Each number is 50 + 10 x the weight over its row's rms, rounded and kept within 0 to 99. Layers, rows and columns count from 0. The size before them is the row's rms in percent of the matrix's.

# layer 8 attention value, 512x256, rms 0.0629, rows 271-281, columns 128-191
082:55 51 45 40 42 55 59 54 59 80 38 54 59 40 50 34 58 51 39 54 40 58 68 56 51 49 52 50 40 60 48 35 56 61 59 48 47 54 57 57 42 37 70 24 51 49 55 26 47 51 67 57 43 42 49 45 53 51 48 59 50 63 43 62
090:31 44 57 61 42 65 64 34 45 57 48 47 52 45 47 67 54 55 64 46 58 36 31 31 59 72 48 64 59 44 51 41 62 45 49 54 51 76 47 47 57 50 27 51 52 60 49 51 44 37 53 55 46 74 49 65 52 27 31 36 42 53 53 38
094:54 55 55 43 77 57 45 47 32 49 42 50 55 52 68 25 44 40 50 47 56 60 44 47 45 44 51 54 33 53 51 57 41 54 66 51 50 52 41 47 48 39 62 47 56 47 43 57 43 53 50 55 66 66 43 41 44 58 39 44 43 55 62 49
083:59 71 41 46 46 61 47 58 60 57 46 52 54 41 49 44 47 47 60 43 61 50 44 33 41 43 54 69 49 46 47 37 49 64 65 51 51 66 35 46 40 46 53 31 60 43 35 48 47 32 78 47 53 56 38 47 50 50 33 59 56 34 46 50
086:61 65 62 37 61 68 47 44 50 52 52 49 40 62 45 38 58 49 58 43 50 55 42 54 54 49 51 55 49 45 41 49 54 44 53 48 48 72 48 64 46 30 55 43 57 49 41 57 53 47 59 53 42 76 35 33 48 53 48 42 43 38 34 46
091:49 46 59 36 23 55 49 52 55 51 55 52 44 59 49 51 54 44 59 63 57 48 63 68 51 62 53 48 61 55 58 53 40 51 52 57 43 54 56 34 54 26 48 43 45 51 29 66 38 58 62 46 55 49 64 61 49 54 46 58 72 35 60 58
096:50 72 44 37 69 46 34 50 60 42 41 52 46 32 50 24 64 55 47 37 75 52 54 53 40 48 48 57 40 54 49 57 48 64 43 48 56 54 40 39 53 30 52 55 51 51 60 67 52 53 42 50 57 51 43 37 52 60 45 52 48 40 37 41
086:56 44 58 53 43 54 51 45 45 40 51 52 44 58 53 52 49 29 52 52 57 44 44 24 57 46 50 63 53 52 43 47 61 44 57 54 49 69 44 48 52 68 45 50 64 50 55 48 65 56 45 60 45 55 33 63 47 46 40 33 53 46 62 46
083:36 64 40 43 37 41 40 66 64 20 62 54 34 63 38 43 40 40 52 45 42 57 53 56 40 49 46 45 70 57 41 41 52 38 45 47 53 68 31 53 59 58 59 50 57 56 51 55 47 46 42 51 51 37 42 64 53 31 62 68 69 37 48 52
086:51 27 43 59 49 47 70 52 48 42 44 46 46 46 47 66 50 39 48 63 50 46 51 42 62 52 52 46 54 55 35 51 58 55 62 59 52 51 69 32 47 48 44 56 51 48 60 29 46 61 49 56 36 61 59 53 40 20 52 57 60 61 74 52
089:45 42 53 42 64 64 43 40 48 49 77 56 33 61 47 77 51 57 54 56 52 51 64 63 74 39 50 32 58 65 40 59 59 45 51 52 55 35 64 49 50 44 47 60 42 54 67 48 72 35 23 61 61 39 54 42 55 54 45 35 35 54 38 42
# layer 8 attention output (transposed), 512x256, rms 0.0564, rows 271-281, columns 128-191
073:45 41 43 49 70 48 46 49 45 50 56 73 47 54 67 61 44 37 46 59 44 46 51 26 45 49 42 54 67 51 52 51 52 50 52 45 64 45 53 39 74 54 21 50 60 70 49 57 40 37 35 51 72 52 51 70 49 49 39 45 40 46 54 54
086:55 61 40 37 23 44 42 63 50 51 53 40 49 55 44 40 47 54 57 32 44 52 49 57 48 38 66 46 56 45 28 52 54 50 39 47 46 37 61 55 40 66 39 58 45 50 50 48 48 49 46 40 48 56 54 29 50 61 65 58 49 48 52 50
089:70 46 60 61 57 48 57 45 51 47 51 47 46 56 42 63 52 43 39 63 54 38 61 51 41 44 41 58 49 37 67 56 36 56 53 40 32 42 41 63 63 61 59 55 55 48 53 32 60 62 63 67 55 38 58 54 45 40 35 53 83 56 41 55
082:55 43 52 57 64 43 51 43 41 56 60 61 46 67 56 42 41 23 35 66 51 38 66 54 70 47 44 66 70 49 49 53 51 52 49 37 49 49 58 59 66 49 43 68 49 56 57 50 51 58 22 58 63 38 51 63 51 54 46 55 61 69 52 44
071:53 30 45 59 45 43 51 34 61 63 54 49 62 47 55 64 55 47 39 55 41 48 78 50 58 39 26 57 41 42 55 48 47 60 61 61 49 33 61 51 60 90 40 61 62 46 52 37 67 54 37 50 52 32 56 75 58 37 60 57 63 54 51 51
073:52 55 27 53 51 30 44 57 59 64 40 50 50 40 70 48 55 63 71 36 44 51 29 35 54 50 47 38 48 48 48 54 59 30 41 51 66 59 53 54 32 57 44 58 49 55 61 38 62 54 34 31 31 56 41 57 63 54 64 42 28 56 44 55
095:63 49 48 66 39 52 51 49 39 48 54 52 59 54 52 52 32 33 45 64 49 52 59 47 56 58 57 56 70 48 72 36 40 44 49 41 56 43 42 65 61 53 51 60 52 36 34 30 55 49 40 60 63 37 53 65 59 54 47 52 53 65 63 45
086:50 58 57 53 54 51 52 58 54 53 47 49 59 61 43 49 56 47 52 41 58 43 45 69 56 42 53 46 44 28 44 30 51 63 55 47 46 38 54 60 51 50 69 63 37 62 40 34 35 42 51 47 48 53 59 34 51 46 50 45 74 45 37 44
075:57 41 56 50 69 40 57 38 37 79 52 47 57 64 68 43 43 49 51 65 50 39 34 38 49 40 58 52 46 40 60 46 47 61 50 36 56 43 56 44 48 46 28 48 58 58 33 30 64 56 53 54 42 41 56 52 66 46 57 45 38 64 48 44
079:39 73 58 46 49 55 43 59 53 61 43 46 30 47 65 51 53 61 63 39 60 53 56 42 48 36 61 33 54 51 54 40 39 52 30 54 53 53 38 65 47 46 50 49 39 72 56 47 30 39 51 39 40 50 43 50 42 67 55 33 45 41 26 65
084:59 68 54 50 38 48 43 59 41 38 47 50 79 31 54 28 53 49 34 45 51 54 58 38 19 55 58 39 47 42 53 36 50 55 30 65 49 58 46 52 48 55 51 51 55 49 42 34 30 56 52 48 70 56 38 45 54 55 50 58 55 47 68 52